config.yaml
num_key_value_heads: 6
intermediate_size: 1536
vocab_size: 32768
hidden_act: "gelu"
norm_eps: 1e-05
positions: "rope"
bias: "all"
init_std_qkv: 0.0272
init_std_up: 0.0272
beta1: 0.95
final_lr_fraction: 0.03
train_tokens: 578300000
Each number is 128 + 24 x the weight over its row's rms, rounded and kept within 0 to 255. Layers, rows and columns count from 0. Numbers have three digits each. The size before them is the row's rms in percent of the matrix's.

# up: layer 6 MLP up, 1536x384, rms 0.0811, rows 1230-1358, columns 240-287
# down: layer 6 MLP down (transposed), 1536x384, rms 0.0828, rows 1230-1357, columns 240-287
up1230 101:128070128146148126106140135155106083157121147139146115120098171174129123091132103091121119139110114129144152174123108133160165141138146119128154
down1230 094:138128160127125120136125106133140106122211140127146116110143157105140142129138097168150146128161123094118123132121127144086137165096142159126164
up1231 103:129106141110149106077127122096154121143132168118138111120117132123133129160091106124109090119131134130137151105154126105132167142152068106147093
down1231 108:132148121129102125107136145109129140140113116117105160135132128171132135121136155175122118135069083127142164128064139097129100146132133081121128
up1232 098:146155178080125146090085160096100104115123129141156096155099149118134136147113131163129124147129108120060148134121085045094099103121138131103111
down1232 091:126129114209125149179145108110140094142110145133108108126134167178075108150086116106128157116157124125146152141125165194138177125122139108141123
up1233 103:113104131118129077110126149144092163071119086153165150143169171134162090131130128106125178127138125108124121128176162096140125151130131128083133
down1233 102:123117131081158118158164168118136137133164192131141137143062090156143212109089142139138119111124097146118163135082104140120121119143192131172136
up1234 106:107129107182118099118103131119169123161089139103123100118162105131148104112088146169149133151133150083159155151132199103099103148167109137168137
down1234 112:081131152122118137148143065164156115098147151143150085122165119117123201171146089103114128122134079127131155105133120165148124162132172113128151
up1235 108:107155131144133119113104101119109125134126147148136124142114150143106126149120140150127131097160123122093135153129148159150132149135138207111129
down1235 114:145149153106115158148089137125131175077151135086150103157119158152141129157122141114153110181179124154093135113143122127129099131131149110154158
up1236 124:114084113083102130111134196138121157141085111128161129133123126139117121138087102131104099108153153107107129168126158088136128103163124126136138
down1236 121:120151114114110151115114143075127167171123129129124132138177091104154126131141185093102142102119151098143129149117109156153135119161115174123110
up1237 078:131129141104159118110129188137089175188133116151155104165176093155110150120173116119128132176170150108094115145094089133115128133123096151133134
down1237 077:140143118125156140160131128117155128076116146155156081115108122093115138101163139154141094115152164141147147118137116147145085133112158107063122
up1238 103:096162157073128121139129099135120115120140144115114134189111093091152097174128104148167089144102089115115150139113138130112146177165130102156157
down1238 114:131098117157109095123138155126120123113113103142160107155137151108141101076124134086118088173119113118142159083117092132135150153154178123117172
up1239 094:157150113111134128089150076077149150155111109114106109139133106144123152131150147079171137118142110128116099145117130110141128124105148173120116
down1239 093:108114094128087124125124124184093132075110126109127110160097158126105116116127126111122092140100136137125122142145157126118129131110106095152107
up1240 115:141139132112149151114148084145134134132141132122152101109127150117090159147142110125130137126188108131112111149092140126127083119126096152111133
down1240 112:135136128141096175126134149140114086147164133131127129163125166130141122124132152097122161108122127094157129187127144158134101079105134056115101
up1241 096:146147103125111133116097105147075144139130105089098178126118131118152138123092118156161144121114144079106111177136102112106122094155133136127150
down1241 095:116114133148168066163168138104138100094135132146147101170123154097085107103145129148141146098133110114106134082088131150131125075105140118124172
up1242 106:097164110113139137147154163161140138121111130140172138131128174150091113119175147104134155119112132110097127144149125140149083130072175123111140
down1242 111:103143129128120131138164093127093123142106126136128131144104141105142094148100139169112088128124131097094148077126154139142136133122080178146122
up1243 109:133067142114138145116110130134102152144111146099089143141090118115108134117135108104108155142116157099158099119116141134132127128138164113158154
down1243 114:129087125069162100146126132132189130078155122130077096129096129117151081125160142142109089165097119135123104101139097104131114143087148149131145
up1244 081:109119129108154131140134096113145093151135121137117111105099135166110133154132143139106154146116207119129130087111120128119118127131126128144147
down1244 090:120152147159090142118127115167146149114165162144189122125128132105077159126154151114105096102096153159151147134143150092066118137092105121140136
up1245 101:099128144113107162129152147134105153125122169115112138141117103120124170088170101163144142138094131139105114116127115158150124098138143182098113
down1245 103:174112151139159126113122097158101126134144142144144117150136143073112107112150127136136122107161164143082142089178123127137108137120117092136133
up1246 113:140140225100152112117142120128106083134093140101135067161137120069138098129121126119087104089087180176141137173163152158128097150131150118151120
down1246 084:111111121116125139111152135142153107217112117126136107124137159151144123118120117127170149124097141131145136127157159190107143139140162138159114
up1247 085:075146127093123137086149136156135121100179107080112116156152162103141096071139132109154111134136135193145125116123145174164148155107111158123143
down1247 084:155153115152088107162101113129133128117105137119126135131130105151100146142120144132133109131111127159078133120104132147104118116131110141088165
up1248 102:092104128145131138141135117108136154102128103126166127113090131119147105137132137147118104038141128149145115115063137142132137128118157109128124
down1248 108:148116107160127044140138086100136118148133135127150175103147140103161114102133111115148115152135098132112118066133121170149152130144107125094160
up1249 087:100152126140125092136122125179078075168139106159099101151101142106107179122175137147161126112088103071134126105127142120158075112141167112144115
down1249 097:144099116108176122116123131106112144125144129146165146113143114133128073129141129078090134158126127136122136069138107095102103120137067096157112
up1250 105:130115134125106164167155172120150120123170073140154114078163096145162107114100119132144187150144153106148142166088119167121105134117115108128155
down1250 090:147145132158120109079105108136115183122105147155119113172129116126111154166148139127114093118132125144134125152149135090143103146130154135144093
up1251 094:134151126159104204131134136171096143134141102132194121122149134112149097157110146078153109149127141123112116166148158135130107135133150131127141
down1251 102:110156107148091128132119134117116157076116155130148129116129093133143130160165141154084125134131092122136122145086103149150148156127096128165175
up1252 108:151093108123165161136122118125136185131120153154157132126155144110134109178148145134125098112120139102164134114136115133182117144130142127160125
down1252 098:151136133144124118103092122150091124126133118140148116143138112108119145098123160178101152133130135145134107155152168075089118116109117149130091
up1253 109:133122144097076142185138156144105149139168154102138100150096134139098116135172114121118025130095128141120149091111152162129120123117127137115097
down1253 078:135151186136116104123088121137133127176119120126143123143124132084119093098079107115129132139100162108149151126163119134081178120075147118141108
up1254 093:117111156125116113106124177156134176097172142114125119124118124125153107135082126141157171079093123112113149117134140129089086111136117162187098
down1254 095:106147175153114143125085116118117118058110135109156115112109122175099138107142144130106164144136160160108184125124119119120133118110154101161151
up1255 079:132151114132164148129142137172104092211132093123150122162148140135116117135161142104154111138152174088128129132094123161143093127119123110106115
down1255 075:116137110139106151150080070138122097028104161127149092141132116156129157105153129176073099081130144165141137132146130135142121141160121116111186
up1256 107:096182129085158132117100075162133069152141131120135143095122135154100122115142149114144135091133103109110114141147134107188095080139146135148125
down1256 102:108099159126098128146154185111154128128126111134122100100146165165128140108092105076119196145132101100126123149087128147111110179164131122181149
up1257 103:125125143143108176125131118138126100134141116110162146160133133113090130164130107101148125084142132130144061090141170166118124114121122149134096
down1257 110:122149154118167096105132058157150123135106174099172164144132177120120129140112148077150116136099104110112157144154110084097144088109109142108085
up1258 107:138127134130123079138156147135134120113172113116089184092125155105119089140120141124136106087139136177130125120121148088069111097161130148142123
down1258 105:151097113172140119114147133129158118092144129116124158163110109091150094137144115142122139077123127124080035153087134137122124079130112167148123
up1259 101:114089120119126132097134136110102097107114069148162110148130113102094121165091097116151104118143116144149192117129112110153126128138135103116162
down1259 106:140100133128116108103146129150137187166136092115159170099127115142100065108133124085102149116106140100080126134121125096090098119113144166096110
up1260 124:159138145111143125171109115098114130152141158130132143126141142124115101114135103159127114139137152123146110152159121191098163136105131100115136
down1260 137:145134127093168144135169158124153122100127108137125169158136134137170097147159125152116155188096132106101134140131114163143138117095134103136159
up1261 109:168123134132134115149128138140111129132115113092152139157101145138109136118105163105108139130097158140140162129132168104090174172089126137092134
down1261 106:080137133111089152102147111151098105104134122109110133107120152149104171129152136114091135111109121119162117158087052093097163122125104139110102
up1262 105:131149124137154123158179123169133128153157142144090144098119131132087139101126165145163143143111138107189113126091116175121086107196121105120133
down1262 106:137125108108105099092064126090160157118123151077145157181168142138140129120097129111119128125160141136108173141135106103171110109102111167196105
up1263 107:094153134074140119157135149152106132144150143155138152100148157114145129082070167138142129171135155143133146162083176177115119130133115100124138
down1263 112:121146161111127105139138119110170134151144135108143154117155125143141107122143118131141140107118127164134137185100126185173108067173107145156117
up1264 124:135155096099164116098107144140145146108155131133138121155114120110117118170089121133131113100124150152112158141127133145168167103163130115135119
down1264 131:137107117077170084079144141132171140100127161153133124146131131128124141100107140128142110105111116166112160135126150145138140099147127156164114
up1265 074:123154122120082124072130130108136080141145101121111113149116143130116096142154167090125103141153130144117118124078130131139087139156148132053106
down1265 077:150113102137139131155169120112091109080084172135167125076107114116160104093132099144144156132099099139099131103151126147129130125133134121138152
up1266 074:136095140086146149107126185116133101152140104145151112139108157155117125112149151130157175151128175108109171118115149121134115119130122137132134
down1266 075:120138145191105143157131058124135165055097166137150136122114128086136129128118136151109112129121124136164134101141122139126105124139115051120138
up1267 107:154121134125174122134156194131140130097108117109125126107145141124115119121146167158144156119114143116127104161109109119100101070120106140134150
down1267 107:135138127167131135126142121124142141095117113125136101096130123131173137182160146115125129111134116126162136133143105105150146107161138119118131
up1268 091:109179104123114137123121164133123120160124131150139105115158146134114126108122124116148113085112118128144120084127161124114144094179149123153158
down1268 098:085123176138146106110147106085158088154175141092142123149092142131122135109111129105148118112152063101112137116098148162149129133125146125157168
up1269 083:102076111091169098073140120103133170177106153143098199153139123155085095120031131125129101165127122107058134130142115073091115129113155138135138
down1269 079:116156130137086132133136123127144070023117137108131116123159116105173151144181160110092112133135126117168146097117120146149165113129111121116130
up1270 074:133139151104130138115112146126129126160131135136138114124065122147142093117148164096126141154082147123113078142088153149121145094172106106173124
down1270 081:113146149099110107151099133120179127110118154137147144122138123149142137090123128118105149125151123174146160130123133145148081122109131124144130
up1271 092:112087154139155143138138149102122139142141120126147157128046107085156179102131073126120135156147123151124089138116118202095157113204088171142151
down1271 102:144093176100130114134136132112185111096139120113117126113135126142149130110177123142110113138139130136151167149110078130123087116122079131114107
up1272 092:133126170116156109083128135163170122114148101096092127123126113119149151164129158124128125114166099146161104109123112143105101121108105131122093
down1272 095:131144116120080123149127144086186123130074147138100097094110121137110130129129137138116132107100122114110160069119114121118179127139118136146156
up1273 092:112126135092130120116125156132122106143136103131201131096109142128116133086129142124135131147140101095149108100114131141151130115114124120113125
down1273 095:103152122136148183138112118134153133134106121124173132161122150111152147124151131148137144132144161103143084105111103173133088122095115111139100
up1274 107:104113124097146113093127136144155123118112145123138128120124134187139114124141136129092144133122142128116110140104139179120130100111181099111134
down1274 089:128102123137132125170127110105130162113108134129135118164102094173143146121122131132193108132136123109150141152119107132135133147127089143117134
up1275 101:098137136130114102135131129109132143123114125115143119113174090090133134122133103155126171084137100128154126139138145131103142110121173087111100
down1275 085:083152120093170152134138122126107118101135074127110146124146086112114086127138119164133157150118101126138083138125109146127158122150196099111134
up1276 083:082167128106129081095119151117110138157130142130084114114154095135137172157150139131071136142097110082097083123137090117149149095094134113127113
down1276 079:159115126148120152146090095132124112029131132145116153102115114137174110159143140146089125069173095151142129112118145128137107179130131125096131
up1277 101:139128099107130152178134103154122122134172090123156120102124144157127154093131081103147129161098130151117144124086135160090118134149158126167135
down1277 103:136117135111129101112129076047117148135095129136114106142136069087123122144134127140137143113134094096126143133124116103167121127105117131146148
up1278 081:118105168151122119162149127122093149070153122109113115122078121116081123076075112133138120183102151105108136137127099137159136109098146139160139
down1278 089:115158152078130176081162149104153120115118140152090126110168106142103149138151098147135172088105178159122127119125148144113095125157127110105115
up1279 112:130158094114109179119120095130132131143153153089122141102119110062121126120088090164094137176158130133111134115171152153098086153154125105127116
down1279 076:098158125118108132148127112125136162220135141077154121136144130134101111153106129107134126110147113117130118122159139142100163157098152114107086
up1280 085:086110137084132140136163103117188159171129149085118125139152142139131107138115153126100121113135086153107101149143149155127146118146115118138146
down1280 082:145137123120135117188135085120130081090144122116113088121136099102112131121165142142136102118108186126180147141130095120144095133137154094124135
up1281 081:095091105114148136094109136128105105154139145146082139144105148148103114174122150121144140146156133129162138124131126095105141119143125082124150
down1281 080:145124121162100139166138113102120151027109146100160101118137120152139128092121112147081128105137124147148124126149133119157081117118106168119086
up1282 101:102148098114154172139153154112091134123153125108141130114154131129080153150130189104148152147138136112141154114128150119094124116122084081143153
down1282 097:144142092131123153114193109098127124181117152093102099144121112121153155107130093156144142133148095122139147108125127072099140104118139185147129
up1283 097:126150130128154133136150080157145114109147137152132165166172127113085122112127119100087143142117130156121111152135106146148121148105126150138125
down1283 094:114122116112111102146074151138100092120114088139128133126139146142110109182119177119100142105168145117110105138147107142120102117128163137153151
up1284 097:121171111089131156132074116120123133143160167176195153124148072119107137139127127085129149122120112134117129158144154106107099152130159151123172
down1284 088:125137128145126137111138099148113102131114077067143099151125146165153165092169112108131106137131155110154140113144125131135101120136125111108143
up1285 109:119092145129126182175143101109098148135145155126112127121156118107141123109110087113126132128192137138112160146076150188142106137170117174100135
down1285 118:141141138125088098176127102104131128083100154189083072137124144145128090163123112128149155154127108110119122133133106160138136119110089137106120
up1286 115:135108141139103074133143108151093088118152162134097144109134149073069132151126089113138116082138091130130114099124109182154104147131141094103154
down1286 118:085134115132160131173154134113126129087149136131149135122109092110120180145146124092143130097097194108118121117127142080111141123127079133160139
up1287 098:094096122116143172151127154128139136121141098153137134111121098112129121120092123076102142097158130154079141137184127102143076124102138168142127
down1287 105:189146142094126125108144123100122136112134134123146098148143138143127103137150139158131141118109113136160129095123091117126127141119167134108114
up1288 096:100133153148140118112116141113131124096127131113097148127109114122117170163151123074163140149132123139171139157145144129103070140158141125111129
down1288 102:114171127120123127133148135136091118077121143104134121152134148151175068104115133114092163116183119135119102110130133072118203117127124132128170
up1289 098:123124145094176120115153101127146107152147118131135120171162139116105115123094184109113101123120153144134119101154102115114114061102130149103132
down1289 096:097086104113153162138117174124094107135147119152138133081130068166102133159139089135134102129130200140137111118102131120136135136130122100143142
up1290 100:133150139115131109104115114106118159131114141147130130054075147121133170142151120111070134115083121100178106111085130108120177113130133148169167
down1290 100:138125131145133085132130150098124162181105129157158139158137103100130139099116120105153111123164178174145150119171138122122125138125120126121095
up1291 084:085124125149090134128129102154123130104125127124101140119132137096148132137126098079131131174135138134120131144123152133136164137127192099110101
down1291 093:148114129116119142133126115101114135087129145146060112118136117124119097138147145107182116162152100138129091148128114121132121140139084109151109
up1292 079:087140146138112113127145135112106132144091174111142159090081138127172139130101169095152089149101150118119139091124157126113122074082123099133163
down1292 096:135131191139127110109115128131125157102094091050139114145133098103121153153128131106101136113099075149093157156142139110140117154127112162137131
up1293 090:092123098119197173152104142127198123137137125089134110168108089120145114114127125140141097157119119157141158203116165158077182132131154157161117
down1293 095:126187122114100126116144148128094129078137127128108120083149152145111141149127133139160129112149121135131133120147085081156080126143126130123149
up1294 096:115077128106129119134108118180106128183162112161100135097126154121092122175163138100128138137113129128117101125164106131114185104144120120129166
down1294 104:092129162150072134130115113139153109075148160133112115104119127139135096140122147173107127056118131116146126121099133133090104155135111092168133
up1295 094:093077177077170127141088144131106127148120139185110079125117140163119136127161152096102148138148148097120093130141120107125155120138128135146147
down1295 093:146161130138113131162115159128150109127121177158132138187147128158141174123169193115162113140147141145084084142143077121116127147145109108130135
up1296 107:110130124138115188138114160142143082193140141141126157092100129133102075139117129121108110109132125114134084161088103182165122133125166146136131
down1296 110:153133108122122149083118122188094163100116145126129169152114159117128135142086117132119084134112161124102145144139092130156174091093148123101120
up1297 091:154109193132138129159124103138111109159176114112090109115139166109108101169102122105123174178164163126156136123116143112156072096169083112152152
down1297 094:122105144139122172141112093144110137090095134081157143129123173093135145133115138125141156134102124150114125125137109129136130166116100114124144
up1298 108:084114147147167099071094134115126120131130152115149126111115142086157120100142127114122142079093103101151125137103127152154129068102141127126115
down1298 107:158131144169150085117119114103113111091152126108101187130126144158120141161166115128147131175124174136154165153175131110125116111147095146158104
up1299 094:078068119131150147112127130104103167101108126107148109107140134128119149122106115135155136159135122161144105149172143152109101145122140168111118
down1299 080:116138123173128114130131124099152118135136145084096148134117134140119133137127108104126111140101113121138172112119117137115142132159138094096105
up1300 122:099105111104129123131122176165123133136138102128126139110142150125117093127165132162140162157136137115121123112117156165121158151068068124157148
down1300 141:103162137157155155131110126061119137132134131110136123092134084180105111147165156073177153130120162127152150119122130128121140118132142140122143
up1301 106:122166115154129168112141140131116125115122071132119160136096114137086129088184114130114088121106092129116163117113142134109113096150107114133167
down1301 114:140090128134145134117096131123106135079145139126182147136123161115135161139093119169123132117113107132133122126114103113133106138090145116068127
up1302 080:126177144158135121124143138068123167151139146119138148084134115116128100150135115145188153157131179124140112150075125107173145137111127117129098
down1302 091:153097114133098124109109134124138147108130172099162128121132142107175109119123136122093098102090092141099105162156139116139129093104119143139102
up1303 094:110142151155150124114106147122108177057148170091083117095103197117163134097132113126138125149136136171129104155155146126159108125120145145112132
down1303 107:109134148109094119099135138120112137097133129138123143097148127141103110112101105099130143128126110102143138145157143078144152158074128121180109
up1304 086:118158122120120132148130164154138113154177132144107134142120195107108150143048118088120074138121122126151144176162144131128140054164118140117148
down1304 090:142088109126110135061117149116142136107080147106110173126111122160083097125158147158093121103115108116108143084125122126121157164116102151142116
up1305 082:117073119113108105126145133145145142125158120089139131104108105118110141173141087125131142178132109141077139115121127116112132162139160113166181
down1305 087:099138167147123110174108154092137118124100175157103133112123120145135114097129112152099132100131149129089136125137169123127144144108119128156096
up1306 091:111133092129108126136143131125132152158146153117109111126105118124136112096131111118124121130117126123165117143120103152114094128116154131126155
down1306 084:138140126148152115180148104129145136123160123122120141125125122165141132126132133128132122138089168112123123126123164139157106094133150122173106
up1307 086:118121122088096095120101150122117102140128120117142121135104128099159150127153121137118152170083132181162118109098086111140140124121165160167141
down1307 091:115117165125141143125194073102133121079112142144106111195182121120117122143099107161135129177093149131136110133124161156149082126087116101131130
up1308 090:167149139125147148095177120133102158126161136171116091109124109145117134098126110160142190148131133120094122121088164164106113148133119135094149
down1308 099:117172129147115155110112142130125130100102119108127159105135156108120131167180116094115118151066133159124167147124101138113128129151140111131119
up1309 083:122136104124141129117107148112119088107165120146135070140057138141150120159135065128150144141090168094102143118093173125141174182123080152195154
down1309 094:129147174117134114135123096172107136110119160117145131108101130136087121131177168113122122126139150193132130123141138119110098122119122120114148
up1310 097:125097087106119133136146151157104124123153112152146127085169111174136127133142131121178139148149169118141141156105156093142144119140161103120131
down1310 105:130152119113133117119162122111119105091119139127117139159131130101118119128117148124109131149102117189126134122140137123118116167135079118113148
up1311 092:129165107115089114123125108161118140120105134134160113138132150101134074127105105110115115171137194142118092134041102129097161136135100114157114
down1311 098:099144083123144121108126088135116105140133156094133090148153084144153116118138117150137140136119107148118122093150085136146136109125081176158139
up1312 104:113103109128115128118118134125156127114111122103124113129092124079098113156143139145143132160151186105168086101146082115115158147142146138100155
down1312 090:138184126123146132131084115114148100151127121103140089132149151204123195116136114114144127091135146132095134111167158091110145125109098144164108
up1313 095:104095109150150149088162155110104099129158131140124175098102134114109063118130125145080076090107126113148131128105106154115122096112132099168148
down1313 102:116172164107138120163157160076133122082114142101116162103104112139128098103143124158135113118164091140099090124133126129125118119132113122121115
up1314 103:105125131093145139123110140142141131141151111116122069126143143098179134119150123107161124164175131109152141106151079165136132119146091166075113
down1314 108:158116129153149135143094147156113131168117091115122147121165099087145137139123112132140111132129158128077187112121112126132120113146151138161140
up1315 093:110131129126153099086131159126132145160132118117126156107097102168112125142080096121141095128160160119128147125101112131095102133146138122133150
down1315 087:111121093168100088115129101158144135075120133147120104119157107100095132128152124150117127152161082143114117134120158121110111092101119110098121
up1316 078:120090123135127185163143132080073131130159118105135147145121137152118119132113129101118145133129126129138117124162120120134135119126118131127125
down1316 080:135143131136104117137169057151119119079124150117120136122089088118166107100149111132077100100109092100122145114114146129124113128132152139161139
up1317 110:117128131124119112082105133105133143093129110158120105080111089140103165114129157115123145111158114102093134136095140101127147094166110129143108
down1317 111:125122175159094077123122109131176175061122160131126127174137112108134159132146135166130104108092156159134160080141150125120137112119145117162133
up1318 089:143160119113114112136112141149121125109129125120149097098140166137111107118101112132163136129195103143191113114126143141106088136113141122125131
down1318 095:126108127120107125114156136142109121130119111137113150092127113119132103158115146143140115125122165054104120151173134124133162116079161160127105
up1319 099:098095081124153121161145091093153151137115101149144158149137149150148105138136116135113150132165136140136129152116140119152132177166165157153108
down1319 099:159121142101127118146119134118121082149149113132127103118077108148145144139083117123111131146122142131147121116150153115130153074114119102117142
up1320 095:125130108160152124115131122172161143124132091091101152111160143136123117150155145089140126148110172123044121116116134118105099112131155107118094
down1320 088:171126152109114110147112126102098111137137138143148178119143106175143133077128045126158129141173098137141131152107138179115119124164120117144137
up1321 078:090163121140117128149138180117132150103158122102094099125121132112115131136101171051157120111158075111133120150122070137132157134123138108114171
down1321 079:141137159118131122134115138141139121075100167108128155091097119127132146140110120160138150132135111150094107126143148158187101099133105152181104
up1322 089:115085114126119113102111142110143150179131133127120104162145152125144105142161138127116100115129107122143144154153124136144135151094113105135168
down1322 088:148109128136173172105136121134116095082133153151120133089076133107086132110136132153150171125124112120117128129122089120119097087147097166115122
up1323 104:107125121167119122119101133089142129121132107145142175105122100102142107134123151076087104167144109158164095132109130157134122144118143071102103
down1323 104:091127107100088179165137150145138144179127097153149122118138104193176147116125137179126132091126104125112168136103121127126137108090158171132148
up1324 101:134135137125168150131140125112158085161122141127123128162074131133096134141186154142139132112118116094141129095155175122118131123086127178128147
down1324 097:126131116113128137034095108138091144092110142167150124120158121142132120117096146122107110111075112143147151129100088095118128120138099126134135
up1325 084:121137134103145140103147173066118125143155154165144132122148124095149161117138100136105120118130128129136142107132134114139130124128126135143149
down1325 091:127136064116059153171147109151153109121122133108132138150150103117121082146169107148151054127125115099131121158115117110170087094057132145139132
up1326 086:130136149093163125152110156112127121162118158128107148141139138132076103124113144118118126125144156117165117163139120132080124137131130110138155
down1326 091:140111092167079199149108059138123137058137173139108152150159134109116145167110105126127140098137127124133171063120115094151119129138105114129113
up1327 087:109118125126128111145136079138141096132118119092104161137121130155144155115160108093116116117167094131109147114157140086133109149122073138110141
down1327 091:142122145138150180147121151137095171096122120120102154129127095123121137120114118151127173067113128112144161138144160151174148098112130121177145
up1328 100:095137081103154079108114111108150115220128170132156107096108129143099151141144105181101170122145132107170146095114153143115166170131118154155121
down1328 099:128152172174124162144096155094098132107093108105126112156129109189131119120111113121111120141094124151132157142148119153133142154126097111124125
up1329 104:150126129155132085119085145104144150154204118126147142150133123098114126142092142114153118134146163111083105148124116108116143141162141097153121
down1329 106:150125120103123150132102115121100081089091171120141132161174137090149172169122084139123112128125125124137147127134138123153175116116104160131140
up1330 082:131122116116123113099172113100153127142130099135121120123136127130119140129144127114155129118170141077106129126153123153133159158080106115105144
down1330 078:167094099172132171119109106149113138068097133136146149128142089123127122086127148132099117096119110114139136113116099094128112142143125139138134
up1331 082:130125174159147114156115118109142141153130126150122143111091172145103116121124168142115135121106146109160116154118134182146090097130144150153150
down1331 089:115078143105118120147117110141092148078079094171115144073125082146115102134162162145154128129148123094168108121122132150212117163125104156158132
up1332 113:130095161137088121108122135123102110172176121115137159141083129117084088155137142138140107107123074129144089166096115161144138124109145129096126
down1332 108:144135130140113097144156167128138174143085111118117085143124111178123113132154115113130099093177152112164134091145129103148172143166119175131158
up1333 106:119104112126083125124109106139117134126119109189138149145133124156118100087151132139111161124144166100148107114133113135069113116187113134170111
down1333 112:154114129113139146139148085125118115114079125125097141074134085110147142127142112129145103092183118148118178104096127139141102145117139094136115
up1334 112:090142141141115120108163122099125144129126106158144165134129119121101118135115126130132158138124128116185072133095129147173153105139126139137150
down1334 110:126183124173103150129103164129123140121135117116124109162129122112087140165100100159110120127150143164143133110142133127129142121127090115165105
up1335 087:117146168142135109139092112122151128147145127119146134137113212125092134148107116124103125123113105107139102135125120124172116083156139102143134
down1335 090:099110117147111177111136144129139125105071161132068148099101083153173133117137125165160129149160135124108125109119153148157123120097086115146163
up1336 096:087128168160134114139172120141168077104152136172156104169149150143130094129118122116147166130143182129108075157119124149148125117113156115128126
down1336 102:146134121166128139120134103108135170115100095137103133158125094129130124153130140155133115084076126135128141145114109121133105133139109188083119
up1337 100:104136114145149091155112148118135143147124178131167106157090117111101101112108100108124165149122098191117132124164119137146147153106139107113136
down1337 106:127158142128120111126146140117139154060120147123108145132102177151142121129124132132157109154125100156073098104127111132105157151115124146152133
up1338 084:141129147124135119117147131119141142146183091147128083119143120166098120147117151096086128130149124120100108116139130154159140113143100191146156
down1338 090:121122123145140131124100080108115107075098152144145162137087135163159140115146180142107165121145125104154124095157092107125141113104149140122130
up1339 085:138121163132142138164126116135135176152138140113116114120081083140120117135140093093122138104153093137078117129144156131118116127128113096104119
down1339 085:154089107150124098123127104112115143095127133132117099128131165089157124100164190124106129125122146125154140116158169102145112138116111132137143
up1340 108:105122108110108158124141117128156119140104139108120113135105130082112104148119146099126112119120119154139152122099147133136112112135162151143071
down1340 110:120082138115153153106107169145132112132126148138132112126112102130101077146156123084133125128102141129095155108134133140151123127126140128137137
up1341 080:151110129104115117100120120146139140161130152148098117136080123128141102165102121172128137127116132151116117141059130130124146120186155153145120
down1341 071:145148101156123144141137096094118135072130132161133157098161134160129115105147169118053096121135137131167163126170123126145108122112140152123130
up1342 097:154128143119161197141117120149104094140157119129162164160100140092146126165092120129095125144076137130102124170128112162128119122115116103093098
down1342 098:119089114149118102121129152101116087123134135165134134132098101130150125070156128131117112108101143135166150092113123125149113136119150113087162
up1343 106:148118146158130110085163127092114154070166170120131101125102169153099134084113071100126154142117126145150101117111126132111106154119107099163111
down1343 112:120116116115120102099127154179152116085119108144102116164115121115162134156106161145110088120114128171090163088141135118101121109095123168137089
up1344 101:180103097152151127102094155120108133124134119131140142107159124119114120142121139115136153151110182175115126155138154124109149123131165086144113
down1344 090:130148137144161133125124122102149124145113094109158163127123077118170148108131136092123131153094158135145132170141139127157125152142124154116185
up1345 100:123086107132131130142129106154084097134144160147175138110139143123136100148082137119132170134189124112156106098111122107128102187138160120144131
down1345 100:149143118124114116141116156116131115116085142137131180133074158168129131135120143132122129149115144126103167131117128104092135120137105092159120
up1346 104:135116112169122124132118152144157133149129131128184078158134156086115131111145104082130114142115165147112143119134163147129112159100122136162127
down1346 107:138149148137132105127137124119097142068110092161122134145109155145137146076128125156157107125157143122148107137134116112097117128131104130121109
up1347 110:095116088144159094131101101143107129181114145141109126136124125100102119164109099101155098112136112133169151106113128159109151174142112067072202
down1347 112:172131157139115152139098108124130088111135166151114145134126135137132100127135108108119070141080182134158127161167113098134142138113127140125160
up1348 110:115117133129135125109112123116185121114140147132132129118102150080112147152072090154125108164145110164106123121119136129173129140141141143123101
down1348 118:135150093101156124097116112101134129120141135107123122148149148063126139114094136130107102093102094167104156130150123135089063118136147154126109
up1349 111:129157121129135133182154126157114108126128083138138115153109114105160108145105160079151134104126138117144088108125144111131115078127110155134158
down1349 123:133139138118146148142119130127130093111164121155088130147112137130113103128078141151138178132138159172150084129127120162119156146131138132088124
up1350 110:145136095167129125130143123082116123116149136114166136119138110111111144141152078141105145084104140104177120131135159131112089098127119134110116
down1350 105:150118127103101120087118146145166090119081109127120124138140109149111137158134138133125113152101145150109098122139107117131148125143131150138148
up1351 106:115183097110142139113116134200143131143148091143113100128110110138078129111140090138097161101157106104122102138134160137102123126111118146133150
down1351 113:133139123115106161107183150154128133093123108171154139110170133115180151130142113123119140149097137104141110149094119133130097128139132113099128
up1352 093:135142143083098128173125120154154119139106146076109088119115154107129097209105131115122115160109149117108142143130143129154131147136125129162158
down1352 103:086151102139119125109127125139099139071103132154110103134122120125138148111170140107133118137114106112131140159115097141101125130124137126166150
up1353 107:104122157117170128120131116138122094148131109131145128085077128125142133113121105117130111096134097109127143163108137130129133135146176135137100
down1353 115:131110077157158130129155119130110142127043132117136141129143136141109111137091138127141122141151123150146126093159135096118153123120102180153118
up1354 103:140124118109133148126175108130120144144154113138149113123114119133120150154138144139116120087163143134103138166133149144125147068199151107090104
down1354 105:125150106101124115093075150124128168115125124134113120101131104172102066098145119142124125113110157126138135129136100079132100152101118138158136
up1355 116:141127118146105115122158125114152196127124159156138136100125111116090109175132094128141115146150109115124168147142154137120072109128089166094146
down1355 119:160122132119124134134134117108086124104172153113105123121128143103140139142116114097158108109137083136137119112126126141111173115096120152084112
up1356 108:171132154145140137116079108115122181158158164103115109139126141121161100114110126145126061156149162093091092174143123127130144079137131160115120
down1356 111:083125126119176077123129183145112090075085096101136158136129173103106127154137107113144131178071146100093115136166139114126105157140118110149119
up1357 110:127124089123171142109141122111109104100108140178190113154103079110144118132137128141154190132159140129112141171112124112110140153122089127125094
down1357 113:121106154130103129113104132103114122121145161108141125145139115149132164156142148101136128150116080137093164135133127119113127143134135146155142
up1358 104:099159128122153102117182137139138137076166142116157152117086121140141136103168180132133148119113095132158121113125111152092141155146152126119124